Weights of a small GPT-style language model, trained from scratch on English Wikipedia.
Architecture: RMSNorm before each block, no biases in attention or MLP, tied embeddings.
Training: a variant of Adam for these matrices, 4252 steps.
Each number is 500 + 40 x the weight over the matrix's rms, rounded and kept within 0 to 999. Layers, rows and columns count from 0. Numbers have three digits each.

# v: layer 8 attention value, 64x128, rms 0.0997, rows 21-31, columns 0-127
# o: layer 8 attention output (transposed), 128x128, rms 0.0681, rows 21-31,53-63, columns 0-127
# q: layer 8 attention query, 128x128, rms 0.108, rows 64-87,96-119, columns 0-127
# k: layer 8 attention key, 64x128, rms 0.0945, rows 32-55, columns 0-127
v21:474463509547525496486477508485487418529479543526470540489540610483472517512499549539538458430499522491420533473498445602550502506479462475496516482438547539527485553517489565569551553522496452492513488550506443508415559460466523438481489438496485536518530436439520543552467487483485488552489499524465549573553467484505532485491500565486520470484515490502589487396592517502500515492537
o21:475502486526456475489447566500486497403559537539502513512540451525520455613509472496566465552450475550511506472507558531457461572555483477517421521555503491470559530504441516484520460531559401528487531523492504543584546513549488465481564552530592484505489515518499505506547520506483512492468452536524514540428534515550518470449518496528507478498508524560401503510499443480499493507447
o53:487531533524456567491529509511452458511490539573511441495448556538478525581476475516517473519616561545534456533438526464508551457512531518531497479408590598531531542516537535539521521601435444469463463542531516527490507526469478534432505492509559500468519400476437557464430500535521477416437535542565536475574560478557473508502408512409473581534566474575485608491472545473538476539465
v22:464439483548539502530484526568481540525545555464461490397491508439505446489539531521470537511442485499512517556510457507473463475534446459479483463498535522479459450501477471482453466496490525529513488537457438476544447465509465480511487506475508464477435548574527447495528500424503470527516490509550505482525493495560429456556517457509429457559546485489448388538452475538555520583477
o22:549518515499573514544507481528541441468524470490470435495503502487456517433484524485530530503582527468566499540499504509506443493551488547538424494430478544493519496522504473472503473489474476509464551507497539515480504497490570461397476511433485521552492509511476587489527515566457523501439491510544446464528487470435476476498500468515452548503485488531467461524543459458492483446493
o54:386369523550495438564479511576496491380424542480530525512581490514496480506502458464504481513412488510460470456504502481450485518508500459535545555541436490481418429563491507476496473488521519488513490438433557496581517533466490534490531549436515497456437520577478461489520532511547466539522502528451545501480457552496494448400577480519478495494516511465440481531467566428541527551554
v23:527512510552553504515474488469486550530478464613536477484497552513528505504520420493534510451434541492577420548564538537501475508487504463568452536534496557573532438514491376499464450490513497541458490506407504491460526551482511472524500549541483535500517492465457510560556510513483469447451467450433516513506435463522509472566601506550500470474407498518511541484485413458498479501456
o23:513514538577518466551494492430510540546442503549478434444494454503501522531549555533501506509510554561479409428475532495519503559506473460554439505431607447601522530509508475462460504526537458557600505493593478568470549452487511447494498459532540486513517510402517454491586546435531452596589457549510531483428522494520485457582490494514473467499531521537554429541454462505495541578444
o55:516560494538543456542542500532543470547545562475508463511533599515513449447447504523534529514537473460464476503489463524530487551528512534458521476538534534520485513496451441467497519501498444475508483449509474469513525481500514471478470494511435449458453535498484471503500487423459466517559514401503491564502525568481503504532486440526518436513551458495467469448489479537516520507488
v24:524513459454501524518490458514513478505526530472506513482532509518476460493494583515522562520484611502453482427504513447473492497529467462469495413471569519551476460514558489469502481481487515523436483537538461480514504509524488481415492467538527553528527511439449504516494482489482491479494552506457484522529496516531507458541516500527476515450488518538540533423519579571505452535515
o24:505479454465485504530448462568480490482495492498513477511539525462557480452506484482525534508471527547528488501534476514485470481510514559458491495511497486503498513474478483534485487559495463494474536526514507459540480524488465535495502488488549521528481514514516487500494486506467505495483492507467493518488526534480456528460454498531505492500459514527486516468523495463498448522484
o56:433462570448448450472486512499527474541625496526500458518508563563439540516602460476547432522488501551510489522535559595415499415550474500533473511541530541516510461606545481491490448439470468572460537547515495523558451552518508458464600550504569466456539484511467455473543456452521452503465557474518454450495434516482500449495427482506517596493481479562443565487470474432560497516504
v25:538548557543440440532509545453454456401532511536469496563540470529483539482508490464536524466545530520534430549527518517486490520528511509492537527491539529445479493563483438536463471517506513610488505504544544503375504511482494481511472552421523560504469456505475504515503418544501438495453511420466578456525492562482514443452527497435506507522540553476441544479429501477482425579564
o25:508552522515576516505552551453554519528463552543550488458439483515536519541536490534505426417495539454459463497548512492498495567449486510494500508502522496602496469489528459427475499550557506498532529453513403528499501529548513500470457477483448499490490494448486467480523488465514492536484498466521531501534484485552558523533491542461477458462534568438570509478534531503449512499500
o57:548560464536487440498507547544426543530465490572486547513527505547440568388519490548498517462544567474498485581527553534458488535548534431484429520553506481521498535555500522496444590394487519518539482559529577478341549451496602531555487450496566422520445496495488533628488447515519443528513479461546458505475582517481517488509502516510443477498567598521533514472469452457528515475481
v26:489501584459505475508487455485569571491473466529538513552460497558462559503583478511508496477525530509523497422529494479501523537509528532464474493503527488585523512520490547468524512544484438515433523514475564519526499506521515456547537481568516497416509438503539583514472609509444525471547467459418477552486501544533522516477533525473555491528465538485476550454568488417470494469532
o26:459453507507503450493504488464483540521482548528551483475521462586490494529572498502552498487445493562484487478502468497511512491487468425500431523513549472542499506544499493488490524506466525501577491517514445546479481497500486476572549487524507478476542486442567474513506531447507475546551502482468550531470489482530499510533536515486578423503478508537557505524471453501492467575436
o58:532485504521433499487513451480563472551548519472550508489429518558486460493498501530459505505530441473510501505491523506560525530435509575485482473482467509530508538470505524534471498506475465459546497521533460510500512485553486509519483467550516512516551494452546531492462443474516534559499525446535484491468521489464457480553413506503457508517435526523548489471551497526476448466484
v27:462530511488478498460534491506510558481487486506518498498483501539471499500550418463413455469518465513498549505510487552508555520516490579518524575530438519526506526549534555452539550511470486454485513428463549525502495517532500520526545516523489513428456487472575517509458539503497538485545500467486520504418479472499537553536526485569563505521493518493486486533506457474478553469502
o27:465492525507504472481534491497505536546503503514484534484476465523475489494566512523497512528471480558499490494484506469530542474454455436493461527530502475543503494529493506484503493465430521520539450530503489527501531507513524476542517473524468473461536489461507497543482545478505476508507503492497533540512478491528507484545551525487539437517470481516550494546464503547501478527462
o59:517548500512507511445511478475519490491510536445501510481432540454478441409482494536474547498490540508498525549471484482548527551420550543507479479485513471536443526482486522505558500524493493483520489461485487508519536478494522470529461462544407524485498492432560564534452506500500559502480543493498511489522498454497456538546521526491496419502484520510542425479601505522424482461493
v28:507498507544498585491494511557490516581561469444468449538552524491500504494485509575456558574539507498507473479546524491520464562499493521525491459560480425498460452441496466525509475481559497486526490532576500497592475537535554502463539415569535488493477579500514485454521453474566474526480484478509413571481580501509492430526440473533469551423495494457563489529530516577451475485492
o28:549508450498469604434522516599477447364462489445542517536433522530510518477521505504495462480449503515488581585526445511464472449484555533491583534534486553414516506508413517555501557544512503494442489514490504445496547490474434561566485521516572471451458521509511539465455439560470455435465520475438516562559549529525520501474490513518512577535533518493470497429567485590490547462537
o60:437491593458514521549444507473563510537490475521562520525483494488532479557524499423545471503423435498437473479495543544403451446493519475467543517528494547476507549538477442425499428508463530470512484449494488537650465519511482499543478549493521442463482557481472408476549478438526563546559504507520542460473453535502502435516494457439555445447518477479507530545517521489489432543463
v29:525515545497518554505476489423503546517474501502523526563488509510478476512561505438492435451568474521568505509485477584501495504524507546482546538547480511528532545557476482501583562549512494508454520545454507511464536555471454520452521541450516550468552497518571561486468512542549555466520466505477522540534495491496569529508552575467595505473449490531527506440561504445489505493558
o29:482519541563516466516487555485503583555487475533516502514476503510503448645518472508475522492526498510514454456495483481457554516493469429484493523527575478538531528528519477495540521510501491538583475477476465542433543488497553458531526509556457511479570506456507499563549548502503447481524485491493524513486494475501479497556558504429520415491487497578570438482484525491478518556484
o61:568580487540507495481478461499540489580503498510480496499409512481452475528439492523510543535534507477499488549459457488517496494438470572479443450512583500556532563533527507504446514534510473572503493499526464569425544459539492513468465498551474520575572475460509571551484530500496481521437480493485428533538570451479429465574469489442477472508468463523577471469515527577442484470506
v30:447542484506497483454462516499508552504496504515532492519507498503492475498558450461529469480523446514553517499497499488490532547525529560516539572552495448502567494553433453516467490516465492519531542396475521550474481470494487529557500510475514524467514486523560557501482553484454519500528476468474504518519484454475555484540540501482561501531517519467514510535515436465507549443483
o30:498507544560519465498512521447510549549453505532513496496482450545497469510559488531539526509489504524518477495530512478520551523465440420522457540505543492558513488554515508478495501493475531520551462501490463550459523472513517432517502474549478507492545491454516502580530539476505461543511477489475531514491494470525484501544574518458531428472492496526549465514471497525448491530490
o62:520523482494527500515507467480504506482496517490483530503491493504499488471459523557530553483479547509499550533520485435564507515479493520453504494492522484500509524449499563517498510482522508429558517468540450548499533466520498539538458450508491497506497522430550507552513506511451508506507480547532527537498532474484463516504526501475478419483488524494526454482561488536446486498485
v31:506458460489518496541536501521442485484523512490456553449513461471458448488527518523508581574433579488506466502522541481479495499496480414496480443540521502514514463470535493508434486468504548535477453524514462451554485579531511477517505482576472502519506564520477456511501478500551487493492506492517473504494481507489496471524493395527421519470483501500442489452466537567484476540498
o31:532549499479483509488509495522504463486514485494509469523482531468487520408484517522468499525525499499522519501481464506524485504529522538453502452482459515491511543490507473522490490527529505490454503496512517484487528511494508511449462477489491484493488495525476502493499447498489556490510499490540471521504520523464526499519448486514473536523503476467455510487506514491488512478477
o63:407478528471493472476532512499538513525508507540531520501588537494510517445556456475538441504401474486471505445533492553420461486540463471515507475543456523492464452565506432469505465427521488544508516475449512501575458568481496453496585572484515452483512522587481404478525485424535459560522483455511489441458380541476559436441514511521547542459517493463462548495436560440562510533531
q64:504506531582556491528477539553439451562449502549438536494538471502491469473508451512515502483553438477511485504415554482529484485506469480449447524471457556474468445498551506523466482519539482528478498454453485464499525434525499467484547500478479497532535534564492594553488472559536441456434511501578485518440454474437486579458519489443507500491457469525496588524473516563476499516487
q96:585516509617516603582519548527351524530435492564402484431630554551464478407597528495509542375508550512468512545359553477573367565561467526504459407546514595459494502507545636516537620633625491564517639478475490627452470489627423434390532515383464397462583605517573602583591498495533530351464518498511454725345540536501477565472493428435527517492494550679581598571602455566369530484459
k32:499524448489527480484496447441524507514496465484470515491459519475557506425508472461508473433464490450522530523485449500477532552529508559455544518511436467543541474504477425483520478556464451518478540486457519492545591474533535482504485508483472514449465461541477475513429489580513569502517426463510497464567511441524571518610486505524545489486511536420506511506501455490484518461575
q65:515455471453528517541473440464557541439540516487514502566523528501557494525488526503497501478481538578512435507606550440486550536486551525482583499548535426499517540475438502504509466488447490458539499509529487509514504521466526552555475529483563502496516494516490448460503553462479513543543487540437481513572551540477490439468534509508494493516537502433495407483573451476513478474546
q97:467522515444475442471507467470596513481504488503554482527445522496467510550484545469482473503490521525506450455602467504487543486473554465506526510468519454560521489529452428480525471444419525494455465516495443461564513561451488523569471453542516611493456457508513431462448539490489511578554492474442533440603510452529523457564518586540531499509508504412428454503495520489565520535498
k33:491542487487468507510544460484512452498520559535536515497493452503462522584502489528481563530497507534502435462536599500506479457526514472525477527510512508487498585525531491489447538501531517514500481516539459544466414537490461566501487508495482477542521525495495479476539457453524491533501534463535540511449500539480451444437545456493469492514515489525517553475477541501493530560472
q66:535562507414448449466618495379508593544524538459557475507470493438562504547482526528422511515498581554461516423552445498558479521489533502596430450525538505543514539567467502474577484421501548507506484563548501537523420556458463560483505466427475536543467496449548432458491514449524453599512523460464552469547532502567481494516481544500468512457579509422562463515467568509483492568480
q98:534563552502440410465530450470518502507519490479535452507474493495516491540510522484484488517492498518535502491521481554436546425527508458544467541532513478533495496544545427492504476439507543509472482502468460461509450522469494495491520513521532525470469507479501483487476519493495518540536496448485537447512477454487517489520475515540515527469504527473451475445500547497540496531472
k34:453516476462489457496499523510541464515533557507538498485493512489429513579491487488472491508514527533472493458522507540465481495507485505520507505509517512510482562524491517512519501485451508471524491486543481490479478516467469524537452515508511518531529512493492471535502501470529486514490529484505504526485459528505494438435486513478488477506520461498535519487469489496486511508497
q67:572579527575425450458468477516459516524506482478510461446461525476481523541508537500444465475562538533541536465485515586461510533500462462494496479508472469503534535533583447552441475433538593580498435579503515404499419492484464538513493584512487476523451526482552532549484456437523522583523462460505541460507494435518471474493478478544574472478497541533513437456438601525564587428449
q99:515602548521475465471474436465504491493472505440539481511467512471459502530524523468501500531554483514480553515505528553475521470513524473522497525501492486500498502560547498540504510452536560554514438550492485458509446515489470511506548490530522520471495468510534489496481469457530518565566472448486553439462445515489509480564476467495530545529518543484435534452442564477519547494474
k35:479475459463488551529492465532542446527496490520501473531477465577516543583535478497470515553489496550515511439546542508467462493538495501576488489472494529525425508545495516482515496474495471451508531485566507495497483471524479492512475505575544500486449535489513492502502541448465471567509517474491492480499515535480506464472498477520475511523516520458486491504497451496523478471527
q68:466493411496482525517512520445441520523448521498472460462454509474461452518475564540488536535544482511460459495524475498533535442500516524547478439542584467484567449447452581488514488509496511487553523481494426550479527552450493503510513486491458475574541527406543456415554518547608515555550490542497552472483563481565582510546490577557597495507495545525527487560528507521540462470429
q100:464486525503471428528507433507469541452446510539500433485479540487547525531469513506436518505458467516531495492562418479460553522504506492546518529469528501479522441552486522471492480483480509561522466505461427441533526485513483501531447523506489530519485460490518490525510562515532517503568476515482524506534517499549493461464498574555464523496489533515451537531537490482568487516448
k36:492524522500500470503498468503502504515464454544520551449535521481424546533473466470474507538467537547469489517478516531506443581515532500478491516518499520469523483496489487547485496484462499471502519481515525498522464491450442511490485490498472491517508529523479471441539422488457561481542510475536459500447465554521527520521515492469448470492498544538511541542497494481465561494549
q69:467489460474530501589462494504587529470501506392528567608519505475547530505487484534542514490449467541536439524569441487578523503524509558483572515527524473498536551460437467544491426510467441412474490431523450500469427459530484522453474454471524519505497450523478488441524571494488448490537426634426500515534559528529435553543537519489455538500440459446477482478540486506488459534593
q101:406437491469486526493516552477496545466475477561482561538517460465492507516565503478443569468488507517544473443584502481522520563488541486516500506531469478485465479456497438471399428464502484496458502453523520509513455507434532506500452492522455575446538551564488521448504543532537498463480537587534492477612548452433526524460468476553521482536527499461516431526521558549518465513578
k37:544462500531534530447497485496447464465482468481502475412529539408510489499475560553540476484481534526448554438417490444502548437462440530465521477508529478442588504564464555538531490524550551445530491597512468555461533527432531532472437545475431446498554504482554477518479520456536530448543486462421541481455507500481489519526469516490519522546524437586543495548542482533492503500425
q70:469550547479426454514504463435474472453501551531552516458522512469520481548436522477532511518523579611488483381511579544521518515536498472529518455494534472490450535484526543538518539466495514566511448580552504508509479497460506549493521497481475530524530473491493453480496493421528515614584558461431530473497529490521506486574538493520543511514520511486586474480418523519481488509459
q102:451562563497447424545502462469498515451527494539530524465494543493484475553557491489481524512512481513511508478567506503490532525511521461498513513505494491517455467497508485481459496472537523539471459533531498467524503515486500505504459504503521572450476480565493457488463451463480543544561523455444545470515522480530542510534512545560555541526522519483464469483462519495547550526502
k38:512501490504514508514503510507516505529484517502516482470483511498500544530507476475505518518498501478512490492494493510473470511539520525499512517512498536485486503498493481486476527520500478514489550498506514504500514486512491487525493525507492492505520529523500498506507460498455487517509504494502530490505505524548477503493508470486489502519504494534514491511489479512491489453483
q71:541535444531512476493486515420487507525475549473524557461539503491512446502453477585529540457478521585538591512482511524547556473468444507532504446450470534509530605534498414423540578462434472548535422531493433547398607500516492471541554433537481500582581531516442492514524549519508466531460460510508497488391592529466569456500524502452475400407500439496531488521530485427500560451498
q103:497464404442543470460493518455494435512512557532464652518494529491529467498469548519507447408508538483479574424510487505492532524448501557496464498449514458533514569416489479475498432480458526430446430515558403511522531434447526515530504503526477531548463469480463447561449559490504467560488493543552576474478424427493558481416469514532447476486468517412562465501470504511533485484463
k39:463506433591438550527581406526559459488582564490568467521507497485499494472480549520438501544416488550523419487483502421477495481563529493509456465415517483464491510465493478478446536560537467506520540496586479467465484547499485531545524512467474486518431482461487481480518407502439520500482559514483514453479501556508434508550509402499447451566539447498418466437519526560513496578527
q72:484504554482503532484541504479519545525501498539484434466496478493482536493464528549480546458483506525477481497498441492477504517516510473537504510485537524478476532549526561500510504510515508494553487495505467502452489464474500490486489458465522432494493556499523497479542522547523499509482484534493501498475531505519455524449435479561511490484503531520508470529477474501547447508457
q104:493513558504497497520485507491537509521549499559501438438481526479506509502473460499504544496496476490456483492505481489504525496524460484533507501489508483500472463498471542502511511466490516496497527481515535487492499484465492491505456492511467494510528473460503505506558482498484476542566481524502507480449476508508495489538487492489484517478555486565509480526474537487540487453532
k40:365466461607640568472490545492430565530360381499380598541499541488504433277476502493601302448412359306462455520427433400429511551449362519445467472483386422603533361391545454395545454581519412528432598523384454446530632532540570462398620411479530514525562438519489638530409577607524483456404351487584358506655418477355622521555477529441515497484376572445550419611473403385486459560531
q73:482476483550573521572540493420521447544550508539497459534471512499438468506443393497500536504468533539512526506467488468445459576596443490434532457496528501460506490498487519492569433540497526520521483418427464498481524416523471454521466544540484393487475618600537446442518438491503522469527532534532512471377541490545520489524562470483514423508468406539466514511417445506517496509473
q105:496474528493493440531535420475539451483575553547505415496490551472538441535426509483413533536517492520497482481488487467530550501511481573502558495509504492471551442496462619534530532543497535487457498435592478479499460416453485554518457572521474514523527466435526504519495483457522447554607509502472527497441547521540521457541505513448508523563538491543529493411546525549531472502442
k41:513444502598474575523523553493467445462462538527530534551489488482462513554513529515509481459465502513431515517498467506517448572505543490510479555451518507519524514471477520499461511528505467481478570541523541567500535502499558484473565455478539485492504566477477509492496471511494477459516485512495440450526512561493531501495485464526471449515529545516508487527526455446522513456502
q74:560518515566473510552508553464489536471511422499455534564533459520521524501503464432427508532538417495520539513456481498531477447471538405469553549534457510453474486571466472446496410467488541496490529500443482465510489579502512456469528527504493535540534512501532467535511497575540529505451526468430455517580570468519484552455552473486437542459373499541505494529563487533456463496541
q106:520422556442523632540514559461464496433484460470503459478508493485541496508505500488512564535497464483521486469465559486511505457556502468541564518547503523555531495477459468546522465499496572518484546423547584466433505509462514488473549483513483475542495541508603559487565430504530466384494464465472525539495458452522499504571560496510582526471518555550552431481551519533508529591516
k42:432591497503490461403479531507431477565472517523524488468500584473525514555485518470546416409500502554419571508505504514435497474526452506551416492531558461476436578466498517559515499479480552427500448559503512427488515478492498497568504422424571515491453445487401464514475517468460466489514533454463554489517484467525501478573497612535506401553553574497528425566447502505514494479514
q75:600564474473475561447533510575520494487544484552545496442457524498471401498528512486602545512508549513490518520529519551512499547509526498518448462529450513510461505511564582455549527486492500568486435480450526473502592533469483512389474484501519495461571567505483560499549511586570485428490552464507540527471529470493487557498574524510593559501451457588431513502467537473540387519478
q107:556435512523462453534428541515486447483474491504438526542512455469505458489481523556483418440547486440500583540503613511489507472496479502584467528526454520514467469486550538536549537504509578553488466573436528444565509522494537551439507476553463541472504512539488504495504531593583397482451462502473461487467556557470502466439497497455447542454457481476518537534494542457508465490546
k43:430534524459546405520538460448493537509536517509559475440445533492488503534481518568413510593462480519439554433452415553436525508475492484448501518501544551480454471492511527441509665438462514561468489475494469437485468543497506507508490475562464476484517531571511455435435447498531554506521467519522471434460501499487533509489450543502557513494486435500491537482516532517597519571457
q76:514475479485472456459484561545551451456467511432552511525514536553616504513509412555561540471525543567580554459550491475583484589556527476513521507519529453493482543508418511522569445494432436441534483464543528543514559473481511525522466444557579438463520493542568493495565484469461445466474530536428544476540553634474472522504502474519461550453540521461451489489501458459445381513634
q108:553472500556449509482470539380515448547459557507505466541467543514472612507524427497516439428472525504522559536500588547471530545519473524453530556476559479487486558490478413504475432480474495550499589470523522503504504483481472406522530522563559518529588487496529515540477468525512513575487468570473461469598532490481543467536492549484494460434539558510507485485474455528529426477598
k44:515489462564594506524481445470515580408522538564506499463489465551536421437515511494555477497462525488489530542489416459479507496411520514517467496518553509538542496486460545413439539531506454467505483532487442571494493497576465481520545460510505489484515485528461490494488588509473404542526505498504457543483547529529433557512522557486471508509551561516521497456538452569488522551386
q77:549569437546483571533553418441477543586458492543457525449424458490465492498503504471400421508537474477482511461477533561465457510485462561596476469562487495515546549512507513518526498484513536522492515545527530513568469599487476527474518502568557554547491529439547549516539496514575472505515471495529485502447421478554512552530488518458491533530511551592541519501453535511569539417448
q109:448516492540542512487532506450529516491484530505522508493498425463566470493548474432457456517524499521561551546462527514523529450518532498549534545526488469539514508441435521567536525544497585481517498541515624484540507483513484535523563451477513454541491483474475529505533485489520452561567426506478450460519464532499490447513487441480494578455520532535504514512462478582478442434488
k45:557558536473472543500468493533483457438510501603555531534542527506405550506552472481503470482477536520543519450548463519479478518497518555471446509465490544585465520502536470512504493448496533590498478514489550470531506426526503504484517510469495542504456544476479420494503499501472512517411578457518455523504550555453544457571483552567523477462481473483439520483435556527526624580482
q78:558501498527451503500490476513499481628494545477510509477521473495548511508448508413478455531495497473517488429477555496545553511485501544618531509483500456519498583481524481559541433472495527514484438539586560455549475482470467554556557560534486522521482452456533530534444480495539532506453471456519527525492505449507493518433446429454441510490504568546600490469493521453494594432559
q110:480537562494488592428419526521519466455529420558492512497498458503478515488557543474538497517551561473448580498493555499529582505455557430551482523501441490567421520434496501511457498443500505484470505482560537469449479494452496502474561492543531533454500488482531524461451470552481497523497524426509495432528499465483491484559417486567561527547552515524518457496427517584550541517459
k46:440565508443544510537541430550499473437507482525517501516486453536531462414484524538545519436570515490603508451463486544434535458541538533508439503465442505459479469580537499507420526490522496472482523610463482459558480487485475521502443480473493500502496539464526533559497464428507489519505514460511563461492488524491525486454502450573498499506481466502465484493447509486480464489471
q79:557571521514545500496512455481616529455528484504501419524484494509501440507548503443528522453553515505574524544497541534462493462534538457490548503553515515446484500504529498467521483516494515476496468426436575453500524449560500430481499499496503512436536509527482579469451441541474508434486494444445475534491487479487503535463570507475536468473484370566480605481479439529501438550448
q111:523582471506501488469429525560540543479524468449502473504514587471479428498551513597484501463516488490462472567415606595463501501546486466538488433579464572486515477490478455507515489493527463471394487524484590560511509514497512438486477478574465499437522480515502543485523472543498424495486503492435461487503484516532475511503569496445554516451488459484543529519458462482467491463455
k47:416430498443483410470518557540512485504497633495530505470454582558451533532421503520454505476442496416444450479537465500543502548425526454510501522445482446552507465544543581432464533505498495530494504531531451521522584494460518527552486533536494435511566505465541477505510476521495538484466521540471401437549465439497513478475533491597487502471492449461507463461497498457541447545466
q80:507528530508452507486495551549506503522492518526510493461456509460488508491481526530428509534503510459469517475487452522481491492517484502553476471522517544493508485521512479506520529464537506514473519494498534504506506488465482506460509521529433522487495540492510540480512485494492467522508502490528545499523483556523492501453487515533501515546535481530552520512478499505515562490475
q112:562467531488471493516496457470496455473482502496506503517496483519502523501528510542496504530534510527539577477485501542515505473497528496451499516511471550475525506493513461534499481488502540521518482522485493498536521536506459485489511472515492481501502509511529520521499493501488522507497490508476523459525454506509505557495478493507507543443517511503465546439534518535495482519457
k48:432425426508583523525509574537453522533460458498432550510521487503509461405562497501534497468477476464449527475453496445481444550505476517493484500535446503506505452543532502448524531550508451474517557458497463540541520468545531475436524486461478464513581539522486529541513545516554479482454465522501508535550495525488501530490518525475483519510451499508533475586540472524425487470479
q81:525441506522558493515419488526524483454481466472455516513523538538508521474513486468583493462526464517531502554497523440512490490514491535391617551498461476459522479462458508508501468563482432468529543439485453488515540492527554427519473500489532478495528477523462493546527501547482504486517461521495451515494493494467507537504505480466511515474452517506439517498591444482452427475508
q113:488457486491510502523509541520491523507498502479482544488521531512504527485459519492522507504505517483489457511521488445514475550506499563496535462485528474524479497477491541494502493550463496483503542488528493539490498496503507525480512501451494530508536488532476510487506518531495487471475519537502473568498556473488473483481530516475482480545498495520546464562514470497498470504543
k49:505457501471466546473504413482465543488517499541531494487506487485530512515553509485482534471481514523531497526555476478569507444499535461578491493480537477490505488462453506492467489516502538497528461510496561499481465487474483486546467468555489524545438483526543464487464503449451496498538527453451529471500510468518461489577457518517478489536490568458502425476483488497483527452516
q82:478479459484575575502510452469529500556461514464512510536523558491533510481468497512582497438462507530465468527535448400492502512523559537475514514501507439496572544482480509583528446525454453509538487460528459560474492450508488528574449487442545426511494477502489429483516552457473499500494493563469515466562484523473465511530513522527494486485544505437469447472502467481453485451557
q114:478485509514532534506458457502556503511545525546477501518463466498506507511470488473541499459506486474477501498534469467507514475473466495502534490463497457512563485480542474545517483486452485487497488496515422492496519497515492559524468488486507506531471483482477451529497519489477495528483503526514529509550526481540494527502533564470494465562540474457501459514506464485557488500514
k50:494540554466455495558566444431410560483530456559557517504516457479491493554541505467478531508532491537504478490535522450573500449534511489496428493542551443478436483493486472438467520478521579549534499539523532552489428528537544544520510503438556513557477527502538509492474453435502466546508557469496521528452536527492473474535492470468489500506497535508488470529455534500502531565462
q83:495516430406479534553547523464564565496529515487574496532469465473546519498486524505534506529489505497481470545542401434562498470472538524520568495541509453521555582462434497484515510507470503463535560522511509598509459592453550570559474466434522531549504424454525453486511569477465433521524463517460484458588536526535439493523497518529516526432542538536527476460521521465512521483497
q115:505541470448522452502479513504509524513496459492509496512519506476512473512503517474508495510525476488500492496539441504481527511474522472553493551515492485502533477523474521494517480475483501481530479502491537481534457504469547538531505458501522509470454490502463436516504560498526462569482493503466471498554528501524484467483531555520503491513453508464473473460448517478473528500492
k51:466516558505514455530476446556512469504532519533514485549524515473435489538460480527439487537538493562505516487488494542541533424545445504496492448550521457527525494477515471556560479467529513558482460538437453419500487463469440473462499545530454504483506491515522533498505466442506527520530556600439520524518509498492507489512506479482507504464548445460474497490454537506487549509465
q84:410473501487535473495491448546564480399474498500473486536498480551524494484567519490518527521528510538485483507504482461442466436552557497479511532488496471440561541442474513510564509539451521385502500432455511533452554479520517500557460542453498495434499447466468560461493522537457462446519457558431568528527491538477516538456494458545555486467514385504474493477543436483502426506519
q116:405548454494466510521477534507467509364492471578487466510553510568482551505585512483499521453519496526457478495504524472535458526514581538525498501491492489488465473455468515437554577515527483516432541476537558556406551525534480534496481452449497534457481492476523568534484504515471454470574534521461510551581519557513509465509520481476489539476567450539520426527473455472497538547578
k52:528485531565545577546549598565436515570524492510418554469571562476556419477468569523489515417488505470530465576561460469516522586441467514451563468524410465522601397458473519455485444469479417508510506441364470459578550426497497434457528507560477458560527600467534420563506485520534490481473447468464502464500482450489530486491505578496537422516473456502511406512503537541486456462457
q85:537470537553505535527493566461478488497484515584445436518485436550491510498467446439448515523500450470543512440496619524539474460460521489425552551498468510489506436537485474494467430526487516454508554497461504499519459543462546445526497518520514550509589486519473474522556455521482466542490528451463454499526474508521499485463494431474423570414534505512494564564490479488534443457596
q117:612461558517479546530569603509449505517553485465524416431534529467543484497455510502462536568460486451482476466481530523484493472518495485499469501506517524485486454545453571442493456513498595461551514479429547529503506531511488413493486494440506467556546539406478534515526492527488480477442570504511448536460504526531512500507515483556406562427460537556475553547524514502428510487442
k53:437491495543485518446523442499608623510508509576519502468450463481505532461475508458549470476525539451458528508482417511497485549497577557521476473492540502578448496481514504529504527547412538466485487454532531466469519453550458454499517462478465592498503469495559540499445524432463547520552485479494512522569422456458540460561472549505524422480515505464530521498414485463529495410560
q86:458436482456515480505478464552526494422519513445491501439542548519551537484488581534555502481475573529498477556464440460523516527478535463449493498442458455457526521473507464518486420476485499480504460553499419509450590490503485480549458499456500479526501456405530441510554598552474458540452481573499510517525521564540497510455537569532553436517508502503512438521506472483470461486510
q118:503478499453499535525531535494513478464517517478490464489451482525490512505491500560532463498537484504471485486495477478551472483492537556474508484497531532494538529441508525542537479501492501446512502531541473523484509474513516540479531492472510480534473499483529464478516515505459517484491496571506515535519518541549512547527541494481541475560533519464510470510537490515476497514555
k54:474441443463545553491484515583409497595504357454483486585518513450641441386485481507507469461404417445484499559452446454503517495475448511527527427498418406521470454432450444489539598506527451515504519450412547471519586481523521555480636490496510484542499512564510590516469565534500475358446436634517496488508559477428484595563494537500499491546432604541519425558494563502520434546564
q87:464524483461478495564548533450499512514492492583578476397575471442524580495449551538517472526481584500535491519485476474581489611461510492550546503434504515559516521475459555494489540513432435456518529561530478575499477463444517522488462417488468526527456443478512431482542513521539477520513466444541500471388502489591549484535486564481470478521482603525539522467494532470510502495448
q119:477492543553505430583576459567561524477479507544541487497499414500524521492474443537551535651475456513625493443496467490565522437496537495444516470469488547467499546476490475469400559482490530428521498538505441539451531493457547496506525485528513464481460524501508513532516451542469456468440510395453478507473495522569449537429524480473481520583463529519507524462526458540523414554427
k55:504456499463516511492461474492350474436479478372521517498481500428526498496439494560473545517539506428497434535431580502560427454573485518481521504571534507500562543374507479542480518518556462601508521470434576474570484504510474567499451480434511576539518503530415522532477477401435566526530465523469428554468489476542530491514538536546483501470395373541473511506491552508491547520432